{
  "n_head": 5,
  "norm": "rmsnorm",
  "rope_base": 100000.0,
  "lr_mult_down": 1.5,
  "decay_shape": "linear",
  "seq_len": 256
}
Each number is 128 + 24 x the weight over its row's rms, rounded and kept within 0 to 255. Layers, rows and columns count from 0. The size above them is the row's rms in percent of the matrix's.

# layer 5 attention query, 320x320, rms 0.245, rows 0-27,64-90,128-154,192-218,256-282, columns 240-279
size [ 61  41 110  38 159 188  48  48  57  50  59  57  60  69  60  94 106 101 106 103 105 111  84 102  98  71 163  66 130 114 150 100 180 220 105 124 146 126 134 110 119  88  74  85  87  87  82  85  81  82  70  87  87  71 158 162 128 202 127 205 212 123 131 144 133 149 109 123 100  79  93  79  86  77  76  81  77  60  82  77  66 147 143 128 187 139 205 196 111 119 127 141 131 121 114  94  75  89  77  86  76  79  86  78  64  81  81  66 141  74  51  90  53 147 179  55  70  63  54  65  58  78  72  61  94 101 102 103 104 102 104  81 103  99  74 147]
[[ 88 164 110 170 133 164 123 124 122  71 123 148 150 121  88 112  93 144 123 155 148 130 133 117  95 134 148 117 133 128 136 109 140 109 114 131 131 125 127 105]
 [120 134 113 163 138 119 141 130  81 141 125  98 103 143 131 126 169 138 122 114 133 113 179 155  82 145 152 150 116 177 147  79 163  87 158 129 107 148 106 125]
 [109 117 148 133 136 147 161  96 186 148 141 115 122 108 153 156 135 135 168 107 136 144 135 129 114 152 168 126 110 114 178 165 135 141 125 111 163 139  83 112]
 [143 117  96 149 117 125 161 113 148 122 102 129 156 114 105 136  93 121 119 141  98 138 126 122 150  98 129 121 130 112  86 140 123 147 101  97 139 117 172 126]
 [156 146  90  88  91  97 120 119 137 113 117 147 107 189 126 100 125 120 115 100 141 106 100 164 152 115 107 127 118  91 134 145 143 141 122 104 137 110 156 120]
 [165 119 137  98 150 102 105 139 127  98 152 124 104  90 147 113 140 172  87 134 125  83  87 156 129 103 110 131 141 123 128  84  84  99 117 110 127 119 112 114]
 [ 77 140 108 127 146 100 140 136 119 143 124 111 117 127 110 128 149 141 170 121 139 138 112 171 142 119 153 126  87 117  74 115 149 104 127 150 135 107 140 132]
 [168 101 167 158  77 105 126 160 157 142 131 155 132 127 154 143 123 120 124 144 120  93 112 150 115 124 138 127 127 112 144 146  98 134 155 135 127 137 134 135]
 [155 138 142 166 142 130  96 110 176 147 118 155 119 143 129 107 152 118 134 156 198 188 153 130  69 174 132 123 145 106 168 152 106 111 124 132 139 124 125 113]
 [118 140 134  96 137 121 179 142 115 167 134 121 109 117  91 139  92 128 142 124  93 156 128 143 149  84 123 101  91 166 100 148 164 134 105 128 176 146  99 135]
 [107 121  98 119 115 133 141 128 109  92 177 129 119 132 136 158 100 111 144 118 139 145 103 140 152 128 112 109 129 155 131 155 125 166 106 124 126 136 147  94]
 [120 127 153 152 166 129 126 154 121  91 135 141 172  88 170 139 138 155 141 144 128  81 131 138 123 137 175 127 209 114 137 129 116 150 156 148 123 111 150 117]
 [ 77 167 130 123 156 122 112 131 112  88 157 105 123  72 116  95 142 139 136 156 154 138 139 127 114 141 127 133 108 121 126 121 112 179 115 102 144 125 162 122]
 [126 153 103 135  93 158 136 116 145 114 132 125 138 151 122 131  94 110  97 121 110 112 135 100  99 122 140 110 103 111 143 119  77 140  68 133 111 100 139 120]
 [115 101 148 123 144 159 116 161 172 131 161 134 153  68 153 155 173 140 148 172 145 127 126 107 118 114 124 157 121 126 155 159 118 155 166 114 122 143 135 134]
 [132 112  87 132 128 117 153 128 162 134 143 106 139 157 133  90 133 114  91 128 146 139 176 150 129 128 115 150 102 125 142 138 149  92 121 122 135 119 100 115]
 [134 131 113 144 111 129 148 101 131 134 128 118 123 109 171 105  70 150  94 139 155 151 144 139 150  88  81  90 128 156 112 120 106 113 115 131 134 146 126 108]
 [152 149  99 116 115 143 149 151 147 156 146 146 149 145 117 138  95 100 143 166 151  93 147 117 118  94 100 142 136 129  95 108 198 145  98 132  89 120 154 151]
 [129 136 139 146 115 126 168  95  87 116 155 116 141 125 124 118 163 104 128 145 130 118  92 115 114 105 137 116 149 140 119 108 108 140  81 153  97 136 128 137]
 [110 127 160 115 141 115 111 148 120 112 109 150 131 129 139 151 122 146 106 153 152 139  81 137  97 139 141 141 138 107 122 121  94  86 149 131 143 133  89 111]
 [135 146 141 170  60 119 150 126 119 121 149 148 129 177  97 166 155  82 154 144 120 114 135 130 106 171 131 120  87 125  95 137  99 145 159 165 107 134 112 138]
 [138 130 127 110 158 135 168 123 120 131 102 147 116  61 102 137 182 132 127 101 171 143 172 124 112 113 125 113 127 120 124 125 121 118 107 136 121 139 130 118]
 [123  95  95 142 135 135 113 114 123 112 175  68 141 114 111 105  92 142 107 119 142 128  67 142 137 160 127 120 121 158  84  95 145 141 129 135 151 136 123 127]
 [145 150 131 139 127 118  73  99 105 152 113 130 122  74 118 107  91 148 143 155 101 122 115 123 121 106 115 164 119 121  91  74 148 132  87 110 154 122 102 127]
 [115 145 122 139 122 138  74 128 197 131 125 115 142  81 151 157  88 145 134 112 187 123 144  97 114 112 115 129 159 109 122 111 144 126 122 144 110 123  96 145]
 [152 146 127 107 145 122 131 154 174  98 186 149 134 106 130 107 128  97 113 118 150 122  90 123  78 127  89 108 135 124 151 118 117  72 112  88 134 112 109 108]
 [111 136 151 142 138 112  90 114  86 153 144 105 112 103 117  99 143 122 131 154  99 153 164 179 128 126  82 169 122 139  59 104 119 147 130 100 107 148 143 161]
 [142 158  90 132  90 114 182  70 126 138 145  94 119 124  84 117 111 116 142 146 139 148 128 150 116  88 132  92 124 127 148 129  62 136 122 109 146 164 121 117]
 [151 141 139 138 122 110 136 124 138 137 150 131 111 142 112 157 119 151 133 119 144 143 151 179 103 105 137 122 127 152 119 137 165 133 129 113 112 161 115 114]
 [129 117  99 143 129 153 126 130 154 114 149 136 161  89  82 128 135  90 108 102 146 139 160 111 138 113 143 159 111 132 144  98 125 107 144 138 163 146 141 147]
 [170 122 139 125 119 163 130 109 102 129 146 105 137 149 124 110 135 103 124 151  87 115 102 156 110 131 140 119 114 155 118 150 152 105 141 139 117 121 112 100]
 [168 106 104  93 111 116 132  91 138 126 119 137 122 100 115 121  91 139 157 137 134 159 117 126 132 100 145  92 130 105 107 119 121 112  95 104 133 140 109 106]
 [110 172  88 118 134 115 118 155 105 104 115 151 150 166 104  91 111 118 161 130 132 120 134  94 117 111 127 125 117  96 177 157 125 121 123 163 111 137 147 125]
 [100 123 141 149 109 142 124 115 136 119 105 111 172 145 127 129 168 142  98 119 130 133 127 149 142 179 124 145  70 149 101  94 126 137 115 129 161 120 182 162]
 [160 159 111 160 127 128 153  97 115 113 120 136 147 124  97 114 126 152 144 129 128 123 128 130 151 139 129 155  82  86  88 129 153 132 113  89 105 110 175 143]
 [124 153 153 114 109 147 119 115 136 152 128 108 131 135 125 104 126 101 138 166 163 146 137 123 143 142 131 133 121 135  86 123 128 140 136 144 136 120  89 113]
 [122 119 131 111 121 152 136 153 126 126 141 136 114 129 168 128 112  92 147 109 129 126  90 106 179 124 123 154 144 127 125 149 131 152 133 138 123 103 106  76]
 [ 98 117  94 152  94 112 104 108 110 155 104 135 127 128  70 180 122 135 102 125 128 114 150 135  89  90 126 112 105 110 129 158 127 130 107 124 115 142 161 152]
 [156 143 142 133 154 128 127 103 164 109 122 150  96 147 165 136 121 135 122  82 134 122  81 142  71 157 115 143 159 123 131  91 144 111 125  81 125 111 106 135]
 [130  85 113 154 104 142 145 141 137 129 128 130 160 123 176  98 103 116 169 129 106 117 108 149 156 122 111 156 120 148 110 118 139 170 142 167 152 118 155 143]
 [125  93  81 111  80 125 136 101 123 123 117 140 122 109 128 139 136 120 154 118 137 115 132 137 131  85 120 121 102 138 136 128 121 128  90 131 137  98 114 119]
 [126 154 122 131 107 169 129 144  94 103 158 149 129  99 147  84 135 115 152 134  81 124 154 104 126 133 156 144 160 147 133  89 121  96 113 122 126 117 110 123]
 [ 84 132 165 143 140 144 144 109 151 168 151 129 143 134 114 116 155 156 148  92 139  97 178 126  84 138 152 137 146 157 153 119 153 139 124 130 100 130 114 109]
 [135 121 135 130 123 111 127 180 117 151 145  93 124 114  97 178 124 172  94 117 130 113 206 119 108 152 140 172  93 127 112 186 115 112 177 110 132 142 136 143]
 [118 161  65 117 160 119 134  72 101 108 138  94 129  87 115 122  61 102 155 182 146 102 141 113 131  66 125 136 143 159 130 115 118  88 118 110 146 127  77 114]
 [ 97 130 130  97 125 121 106 130 157 125 116 158 113 115 130 166 143 118 134 128 166 141 176  80 186 106  77 136 138 155 111 111 102 118 157 112 146 139 132 120]
 [122 158 164 152 141 138 143 116 125 127 163 132 129 134 157 148 174 104 107 146 128 133 115 132 116 115 182 115 117 128 138 101 109 135 115 112 108 120 109 135]
 [118 120 123 133 110 130 128 125 107 132 120 157 161 103  92 119 142 161 153 129 118 174  93 125 109 126 121 120 104 109 154 124  71  83 172 105 124 129 108 145]
 [137 137 135 141 106 104 127 133 124 127 154 145 127 147 119 140 154 126 107 128 123  71  91 128 102 189 136 155 140 117 138 155 132 162 121 161 119 128  98 118]
 [142 158 136 153 131 121 128 133 158 128 127 141 131 111  88 106 100 159 102  84 134 116 152  92 136 118  79 148 110 150 122 100 113 125 140 141 133 118 137 130]
 [137 118 121 125 112 121 102 150 135 124 156  62 182 101 136 119 156  97 172 127 165 117 120 135 120  96 116 102 139 156 114  70 133 139 124 136 114 126  72 151]
 [168 116 150 100 131 143 124 127 183 135 133 151 118 141 133 122 101 113 142 106 114 140 122 136 117 145 131 135 132 117 147 143 125 126 107 129 106 156 125 140]
 [125 127 126  89 111 160 122 118 147  98 157 116 121 117 133 136 145 131 147 184 125  99 161 121 120 107 138 170  95 126  88 134 172 171  96 171 149 132 104 115]
 [115 144 150 103 141 147 123 126 158  97 140 159 139 100 137  97 132 134 113 115  99 101 107 130 106 146 165 124 129 110  89 101 133  83 144 104 143 133 105 135]
 [127 149 137 110 102  89 118 136 138 109  97 123  90 165 155 117 129 102 103 116 127 109 133 125 122  64 148 123 150 136 155 115 140 136 157 171 105 118 133 116]
 [ 83 142 165 158 145 121 100 152 130 139 126 141 105 130 116  97 155 116  87  95 110 132 132 129 146 126 150 154 134 155 117  71 121 158 115 162 154 119 113 149]
 [113 126 126 166 140 113  99 123 106 101 158 121 174 137 144 145 151 143 131 119 149 129 149 117 140 126 129 153 113 171 131 100 120 117 162 105 134 158 147 149]
 [115 141 128  97 128 124 110 121 113  85 132  71 163 102 102 134 135 109 164 130 136 126 112 114 147 143 136 116 136 127 104  86 108 135 137 127  86 139 141 160]
 [154 101 128  83 119 118 142 128 108 141 113 149 138  87 111 134 115 141 109 119 131 145  90 145 101 124 128 117 126 124 122 105 109 133 108 161 114 114 127  76]
 [136 134 147 128 143 132 120  92 110 112 120  96 137 119 112 169 168 140 140 105 125 132 113 142 131 153 127  96 121 150 142 141 139 122  86 102  99 173  80 125]
 [137 104 127  97 105 131 135 156 175 113 139 154  99 143 174 116 107 136  99 152 171 172 149 129 129  80  97 149 108 124 147 135 103 123 131 124 131  76 170 115]
 [128 140 124 131 120 123 162 108  88  94 118 105 106 112  62  93 110 138 101 118  98 122 161 182 142 142 138 157 172 109 145 154 131  79 124 121 132 113 101 141]
 [145 126 147 116 140  85  91 142 155 115 152 116 104 112 118 123 122  87 139 106 125 131 129 130 129 156 166 133 109 105  96 162 120 121 154  96 127  77 147 151]
 [138 128  96 140 132 155 140 133  71 113 157 143 159 128 174 110 133 128 139 157 175 115 105 129 131 128 104 142 104 144 140 124 135 144 119 128 153 134 131  89]
 [122 131 118 114 129  96 134 127 136 105  91 126 128 140  92 150 114 170  91 176 113 114 152 131 157  95 117 120 135 125 117 173 123  69 131 116 120 146 145 144]
 [136 132 113 118 110 143 137 113 125 152 115 112 131 127 141 105 116 117 137 201 188 129 135 134 141  96 124 130 101 158 140 103 105 155 115 177 128  84 143  98]
 [101 141 124 113 125 144 124 108 100 110 138 102 163  96  84  84 137 113 128 151 153 119 104 169 106 186 139 157 161 127 132 109  98 151 131 157 110 109 128 140]
 [122 131 116 113 137 147 167 161 138 158 228  76 112 138 118 127 132 125 111 100 160 119 139 163 154 157 102 118  93 132 152 145 106 121 132 136 114 132 157 108]
 [116 149 131 172 131 135 179 162 128 137 127 156 116 141 111 148 139 138  99 147 100 115 120 114  96 138 130 127 153 138 127 108 159  71  85  87 118 125 120 109]
 [113 157 142 118 136 141 125 127 131 176 132 112 138 161 123 136 128 129 103 135 142 138 120 160 111 137 147 154 128 118 124 131 121 109 155  92 157 164 108 133]
 [138 122  88 160 166 133 111 166 116 142  91 132 126 125 164 164 153 128 132 105 140 178 120 124 120 175 161 115 140 133 120 172 150  97 189 100  97 148 120 114]
 [120 136 126 124  91 115 123 133 141 145 141 132 111 134 136 124 113 143 128 128 126 124 144  77 171 125  88 115 159 149 131 137 116  89 133 111 127 136 105 116]
 [118 128 134 116  93 142 149 136 126 105 106 171 131 122 127 184 147 140 116 130 145 104 114 130 121 100 105 135 130 100 122 107 152 169 106 145 163 139 128 125]
 [110 117 129 177 158 161 153 107 145 147  83 135 133 109 143  55 119 104 109 114 107 107 130 129 130 127 118 150 205 131 148  96 126 128 121 119 119 138 104 144]
 [116 121 143 130 113 156 136 142 107 116 128 150 153 127 140 156 130 167 157 120 123 125 125 134 138 163 117 115 118 166 115 148  88 136 156 139  93 134  73 114]
 [126 103 109 154 123 159 130 143  89 133 124 160 119 125 129 130 161 119 146 165 128 128 159 119 113 111 124 101 188 107  94 121 147  78 124 140 125 149 132 114]
 [ 91 114 153 127 126 107 136 163 113 116 123 178 111 112 117 123 114  98 138 126 109  72 147 154 145 154 137 104  95 131 164  59 102 125 130 123 115  90  90 118]
 [ 93 109  93 132 114  88 123 124 125 140 125 141 144 129 124 118 132  79 123 111 110 123 123 147 104 110 114 138  57 124  93  82 163 148 170 133  96 139 137 121]
 [138 129  78 117 135 121 117 143 128 115 120 130 136 103 156 153 107 113 170 112  93 131 121 130 109 108 143 127 144 173 134 136 158 159 108 127 151 148 158 110]
 [113 127  60 140 113 139 128 131  84  80 179  86 109 106 155 112 125 108 131 145 188 193 147 114 103 123 133 136 209 119 125 106 120 114 131 119 110 125  97  95]
 [109 114 111 101 119 132  98 125 151 166 145 117 117 120 146  93 107  95 151 152 103 126 160 147 106 152 152  98 133 123  99 105 121 135 150 114 155 130 140 115]
 [112 129 140 148 132 143 101 103 164 131 131  98 140 120 118 129 129 107  87 143 164 111 145 134 117 139 111 141 175 118 151 122 126  82 159 145 140  94 154 140]
 [142 136 166 125 146 127 116 152 139 134 100 162 122 146  68 137 136 154 146  95 107 151 159 142 102 155 122 185 140 164 133 116 129 152 137 157  96 159 108 137]
 [106 165 133 138 122 127 135 117 107 112 151 130 142 140 159 146 137 133 170 131 125 119 133 101 108 101 127 129 107 127 123 150 132 106 121  93 156 133 127 120]
 [103 128 147 171 117 133 117 108  92 122 150 108 199 146 104 162 104 144 122 131 121 117 124 101 141 159 128 127 136 122 125  93 162 143  90 139 145 163 124 185]
 [169  77 107 107 121 128 125 137 111 132  95 127 167 114 102 106 107 127  95 108 140 168 112 135 143 122 157 123 155 122 110 162 131 129 130 174 138 107 123  82]
 [117 127 153 110 137 137 145 125 139 132 144  77 146 142 177 135 109 135 131 139 111 145 124 129 121 133 135 136 124 131 136 149 128 133 109  98  77 134 142 174]
 [142 140 105 101 125 118 133 155 144 117 130 149  73 143 172 102 116 136 143 125 125 157 122 114 125  94 136 163 148 155 155 152 116 109 130 128 123 102 125 105]
 [114 146 154 119 127 112 136 152  70 123 117 127  97 134  87 132 129 154 186 139 139 114 124 160 115 129 167 156 140 107 101 141 138 118 134  94 133 134 121 128]
 [ 93 137 101 126 138 124 123 124 100 114 156 108 128 101 137 144 155 131 162 147 132 128 111 121 146 147 124 127  97 105 164 128 124 124 157 124 149 110 143 183]
 [ 98 152 120 150 108 143 145 101 106 122 133 166 152 161 133 103 114 118 107 152 131 134 135 138 142 138 180 125 119 147  99 127 127 143 124  91 203 135 138 104]
 [130 135 108 107 130  91 143 108 175 115 130 135 118 112 110 150 144 123 141 132 114 150 129 142 120 139  75 134  78 125 141 132 112  94 186  92 131 104 145 126]
 [111 144 116 105 106 106 151 145 123 137 151 139 133 128 106 133 143 102 101 131 117 101 156 157 129 128 146 156 151 146 146 135 126 144 124 145 168 117  93 104]
 [100 128 137 136 103 179 129 141 108 151 140 127 147 115 104 134 134 134 114 136 121  92 138 174 124 164 162 135 139  89 131 111 135 121 100 180 156 110 147 141]
 [154 126 136 101 134 106 145 133 137 118 192 119 107  98 137  76  86 112 157 127 151 150 143 148  71 132  98 129 135 160 140 119 135 119 126 120 102  99 152 143]
 [124 130 131 111 124  98 127 146  96 108 146  74 136 120 158 139 138 112 170 152 104 120 153 139 137  88 121 146 134 130 181 144 114 156 129  95 160 133 110 104]
 [164 142 174 130  93 137 145 142 144 136 117 149 185 104 132 181 114 121 164 125 132 138 151 117 118 112  79 152 133 151 108 133 152  96 136 121 141 171  96 130]
 [104 141 126 125 129 143 132 122 117 180  98 118 136 178 155 155 103 108 141  99 164 161 106 157 145  58 150 141 115 153 145 201 112 133 154  83 124 161  96 120]
 [141 146 127 147 124 125 144 156 103 123 149 132  79 129  96 119  97  91  86 120 110 149  87  87 132 133 106 131 140 142 148 140 149 116 115 113 150 124 177 123]
 [122 144 120 151 134 116 127 158 114  61 145 149 125 116 143 112 217 118 108 134 141  91 152 148 136 123 134 119 165 142  88 118 130 171 133 165 134 113 128 140]
 [127 135 116 118 141 157 140 125 143 113 146  98 117 145 103 103 136  63 128 100 132 122 173 147 102  75 140 149 103 167 124 104 184 145 141 147 127 134 131 144]
 [ 80 144 104  97 125 127 129  90 157 129 101 107 136 127 122 154  94 117 112 160 138 106 156 139  78  89 161 123 140 126 121 148 144  82 152 149  88 141  87 124]
 [144 150 120 148 146 108 100  82 103  99 124 146 120 130 194 152 151 143 101 137 123 139 153 127  85 130 105 121 153  97  74 153 125 125 125 137  84 138 159 158]
 [110 116 142 109 151 144 132 118 140 128 139 115  88 149 123 115  76 178  75 113 139 116 146 149  80 173 122 150 158 110 103 140  80  50 132 125 106 135 115 103]
 [104  99 102 139 162  89 133  89  90  62 155 109 151 124 130 150 152 107 117  90 120 144 157 143 160 141 121 119 141 131  98 102 117 120 108 123 113 129  66 106]
 [132 131 105 116 143 144  97  71 129 107 147 148 134 115 188 144 139 142 148  86 122 118 124 148 180 133 125  98 107 119 153  85 119 110 158  91  99 159  99 132]
 [128 152 139 105 117 103 104  82 118 115  88 126  85 118 114 173 131 141 162 155 136  98 116 128  94 121 119 143 142 152 156 170 140 163 105 154 129 127 152 145]
 [123 122 133 161 129 131 140 127 172 111 163 147  97  99 120  78 120 114  93 140 117 105 104 141  65 136 126 144  93 141 131 138 146 101  92 124 140 142 141 127]
 [122 104 137 152 123 122 115 163  85 150 102 130  88 131 141  97 147 114 139 113 107 137 133 104 140 106 137 165  96 155  93 156 139 128 120 110 164  93 105 119]
 [126 130 151 136 139 102 131 166 114 177 112  69  99 149 175 159 119 127 140  84  93 126 116  71 134 140 165 174 130 125 107 115 124 111 137 157 127 164 144 113]
 [110 133 113 146 113 143 154 140 105 103 156 123 123 111 138 141 128 117 128 164 113 141  81 144 193 108 138 140 108 135 117 140 105 115 135 136 148  76 169 152]
 [114 122 128 114 139 136 123 158 152 191 117 130 122 180 161 136 111 121 105 104 133 141 119 128 152 161 129 143 142 150  97 100 113  84 141 168 111 135 146 142]
 [141 125 166  78 108  88  99 120 129 186 113 121 129 125 124 137 135 124 101 114 161  97 128 113 124 146 128 104 127 121 149 146 125 113 126 143 141 141 110 101]
 [116 145  94 161 141 171  89 105 127 123 129 123 125 150 145 131  96 122 170 158 181 143 135 116 155 103 140 100 153 140  81 111 101 177 129 156  90 127 146 173]
 [174 124 101 141  85 148  96 150 111  96 113 163 116 110 134 114 161 114 100 153 160 132 120 169  84 114 141  97 127 155  78 128 147  82 126 124 166 106 151 151]
 [132 133 162 107 122 108 157 128  40  80 104 138 121 114 106 109 184 151  98  88 131 122 141  81 111 120 110  93 142 142 158 143 102 147 105  84 108 125 122 125]
 [132 104  83 114 184 120  92 137 102  84 126 102 101 149 104 159 155  92 139 147 160 133  88 173 142 134 104 171 139 145 127 111 157 137 176 113 129 103 120 148]
 [123 177  49 143 129 161 115 150 145 122 148 149 135 103 146 134  98 101 126 118 140 129 138 127 144 127 142 165 121 134 140 130 122 136 133 143 145 138 158 129]
 [138 107 180 107 112  82 148 108 108 118 108 134  95 123 109 138 180 133 129 134 122  95 119 115  89 128 120 133 173 144 121 148 138  96 152  52 129 158  89 123]
 [146 126 117 103 113 123 127 176 130 164 126 158 129 131 125  75 159 130 134 100 132 165 142 154  96 138 123 156  84 168 125 153 119 134 148 130 149 117  97 137]
 [126 153 118 171 166 119 131 182 116 108 141 136 160 108 145 129 146 139 135 145 157  87 130 111 141 139 149 158  89 114 132 130 128 151 141 153  87 113 151 163]
 [111 161 159  67 145 134 119 162 105 103 143  88 108  91 118 108 123 168  97 129 114  93 108 119 123 153 122 138  79 140  98 114 118 132 114 137 116 121 133 112]
 [142 155 109 124 104 153 159 127 133 149 123 138 155 151 139 149 146 126  80 112 154 158 157  78 107 148 103 131 131  98 140 135 110 158 105 105  77 108  96 132]
 [125 105 168  91 118 158 128 166 172 147 136 108 152  72 162 145  93 149 120 151 136 178  99 123 109 109 122 143 100 121 121 153 111 137 137 142 128 140 120 111]
 [118 133  96 129 106 118 141 117 165 134 147 114 145 144 133 120 107 104  74 138 142 146 160 157 149 128 129 137  99 129 153 147 137  93 116 107 138 119 107 115]
 [158 132 111 106 114 114 133 112 103 149 119 122 114 103 143 100  66 137 106 144 131 132 137 122 165  85  68 106 143 139 103 102 126 101 128 130 145 137 125 109]
 [164 147  98 147 109 139 141 131 158 150 128 140 149 133 139 140  96 116 121 151 163  98 173 128 113 112 103 151 148 143  80 106 184 151  82 124 101 135 137 159]
 [140 127 132 144 118 139 135  93  77 138 169 132 149 118 136  92 159  98 144 152 120  97 130 117 103  86 130 118 163 142 133 106 101 132  75 139 106 127 147 130]
 [126 131 169 114 128 124 132 152 125 113 106 168 130 137 110 148 116 146  96 119 153 128  89 148  91 107 161 162 130 116 130 105  98  66 143 140 121 123  83 110]
 [158 154 141 173  72 126 139 134 109 122 149 142 119 172  84 150 169 122 140 137 125 139 143 124  92 164 131 107 101 130  78 130 109 149 154 154 129 129 139 124]
 [139 124 131 105 145 137 185 123 134 168  95 142 109  60 114 158 178 135 131 108 168 157 176 102 108 108 116 133 125 131 143 120 143 120 119 126 138 132 137 111]
 [112 101 113 162 120 115 100 128 121 104 166  86 149  95 125  97 118 117 119 151 139 109  86 137 152 175 124 123 149 168  89  93 121 160 119 134 168 133 142 125]
 [136 145 136 127 130 114  98  91 101 104 109 154 128  98 131 105  82 155 146 141 112 106 117 111 140 127 110 159 142  95 100  99 151 132  95 111 138 155  98 119]
 [121 137 119 114 124 158 106 134 189 101 104 112 142  83 155 132 104 131 151 102 161  83 156 116 111  92  98 123 150 115 131 123 139 109 117 138 120 125 101 147]
 [141 131 133 123 146 114 112 128 176  79 187 107 140 116 141 114 129 106 113 170 153 131 103 154 108 152 122 121 159 120 154 104 115 101 112  91 145 107 141 113]
 [127 137 138  99 127 114 114 156 111 171 158 165  95 105 138  80 146 119 128 132  85 120 164 161 115 109 105 135 118 156  47  92 121 107 111 100 143 109 136 146]]
# layer 5 attention key, 64x320, rms 0.255, rows 0-26, columns 240-279
size [ 52  42  65  42  61  60  55  60  60  62  64  57  62  91  85 116 126 123 131 128 131 131 130 125 125 111  83]
[[148 106 111  53 117  92 135 125 136 185 130 133 101 129 124 125  58 114 101 191 137 159  88 115 158 122 122 132 145 121 171 175 128 141 111  86 126 126  94 130]
 [190 105 152 124 141 166 141 118 167 102 132 115 137 148 147 109  97 110 111 100 122  98 124 143  95 143  92 114 148 142 132  98 139 143 159 153 148 113 128 165]
 [138 119 127 156 147 128 174 136 131  96 158 154 173 120 134 154 134 132 137 157  75 107  93 126 169 124 148 135 116 180 133 121 110 130 154 145 133 123 126 142]
 [100 153  94  91 112 139 115 132 117 133 122 184 118 134 160 117 151 132 139 113 142 177  91 133  72 133 149 123 118 130 144 154 160 122 126 111  77 186 150 122]
 [119  81 135 137 150 128 132 128 139 114 110 173 109 123 135 117 110 151 109 207  87 111 113 141 114 112 108 125  95 149 113 129 140  99 119 150 107 145 130 110]
 [ 90 141 110  93 142 174 109 112  88 101 108 134 102 133 139  80 118 111 110  66  99  82 134 128 133 102 112 147 126 104 115 109 122 126 109 122 177 150  81 175]
 [148 137 115 161 114 107 202 111 160 121 117 124 121 143 159 166 136 130  88 138 148  96 112 128  78 104  90  84 119  88 135 118 157 138 131 109  90 115 153 135]
 [113 159 129  76 119 117  98 104  92 140 123 100 134 119 105 116 120 149 133 116 113 116  88 115 123 111  99 138 107 141 115  80 100 131 103 173 112 119 182 137]
 [137 105 149  94 147  91 173 159 116 162 110  60 158 124 112 100 152 114  85 113 114 134 128 151 138 125 157 151 125 140 150 120  97  96 126 132 104  91 147 175]
 [ 95 114 162  94  95  94 125 130 122 141 120 151  99 122 170 162 142 106 100 102 116  68 170 107 172 119 149 132 129 142 119 151 128 132 155 135 138 147 126  96]
 [165 113 136 101 130 151  71 133 161  83 111 175 129 112  99 121  69 140 147 114 165 106 167 184 119 148 178 109  96 147 145  99 115 108 130 118 116 154 148 119]
 [153 140 119 174 118 124 128 147  93 133 132 132 192 130 131 142 126 123 121 102 134 145 148 105 108 135 124  92 115 158 117 141 118 143 143 102 123 206 127 171]
 [154  90 115 122 108 106 158  72 142 141 106 171 105 126 126 156 128 129 128 145 154 117 159 129 136 130 106  84  63 126  87 139 149 104 114 141 135 133 131 113]
 [ 97 109 138 142 132 197 132 140  95 137 115 150 160 129 182 130 133 154  90 124 110 175 132  93 127 123 134 164 127 134 156 144 137 101 149 111 151 102 139 132]
 [112 179 112 114 114 150 101 123 132  93 142 104 163 132 158 117 137 124 132 108 116 115  90  91 138 125  98 177 163  67 143  90 116 155 140 158 121 127  91  26]
 [123 145 126  98 134   5 131 137 133 143 141 138 127 132 105 134 109 134 117  85 130 150 151 141 149 142 152 122 121 104 107  69 119 147  97 120 140 107 134 162]
 [169 152 141  99 115 133  74 146 141 131  98 128 120 152 173 111 126 128 129 209 134 174 114 141 142 136 131 131 198 115 130  95 124 112 130 100 140 196 178 113]
 [198 169 102 114 105 118 149 137  94 125 126 120 180 135 169 136 139  74 123 116 103 122 103 124 130 119 151 139 141 113 142 146 119  76 117  77 142 142 120 176]
 [143 133 133 119 142 112 132 123 139 150 129 126 106 134 125 108 110 123 129  90 124 122 155 117 130 124 113 104 190 134 118 124 138 131 144 145 126 110 150  85]
 [139 115 122 138 112 110  97 143 139 145  94 101 126 125 133 133 160  91 121 164 109  97 146 139 134 134 145 181 124 124 120 113 137 124 165  80 115 172 117  27]
 [157  51 107 172 145  65 131 139 125 149 138 136 149 121  69 118 135 157 137 122 169 135 118 107 123 123 149 154 150 146 151 123 131 115 124 137 122 138 114 102]
 [159 149 142 110 133 164 132 112 147 135  93 134 103 151 174 129 114 149 142 143 145 151 126 134 165 123 157 146 109 185 110 109 138  87 100 107 116  50  96  86]
 [128 143 135 168 115   0 128 136 131 127 110 152 137 124 127 157 108 124 136 113 150 113 117 125 156 157 113 171 168 117 138  75 156 102 120 117 125 150 120 190]
 [129  92 104 142  83 181 156 108 131 151 152 111  46 148 125 150 145 125 134 148 135 140 108 138 163 139 134 142 121 110 134 156 138 103 120  76 125 113 169  75]
 [177 149 120 129 151 143 116 143 107  90 120 128 143 148 102 120 143 123 114  86 118 131 144 152 113 128 135 152 129 131 114 129 132 129 109 141 123  64 134 117]
 [127 126 125 121 133 127 118 142 137 145  88 112 153 125 126 138 130 140 171 123 129 215 103 131 103 136 119 129 144 103 120 130 105  89 116  88 141  83 169 132]
 [ 95 124 145 156 129 135 125 101 156 135 157 119  76 129 121 153 130 113 158 117  79 155 112 148 131 140 133 159 130 137 108 128 106 144 119 101 143 228 139 199]]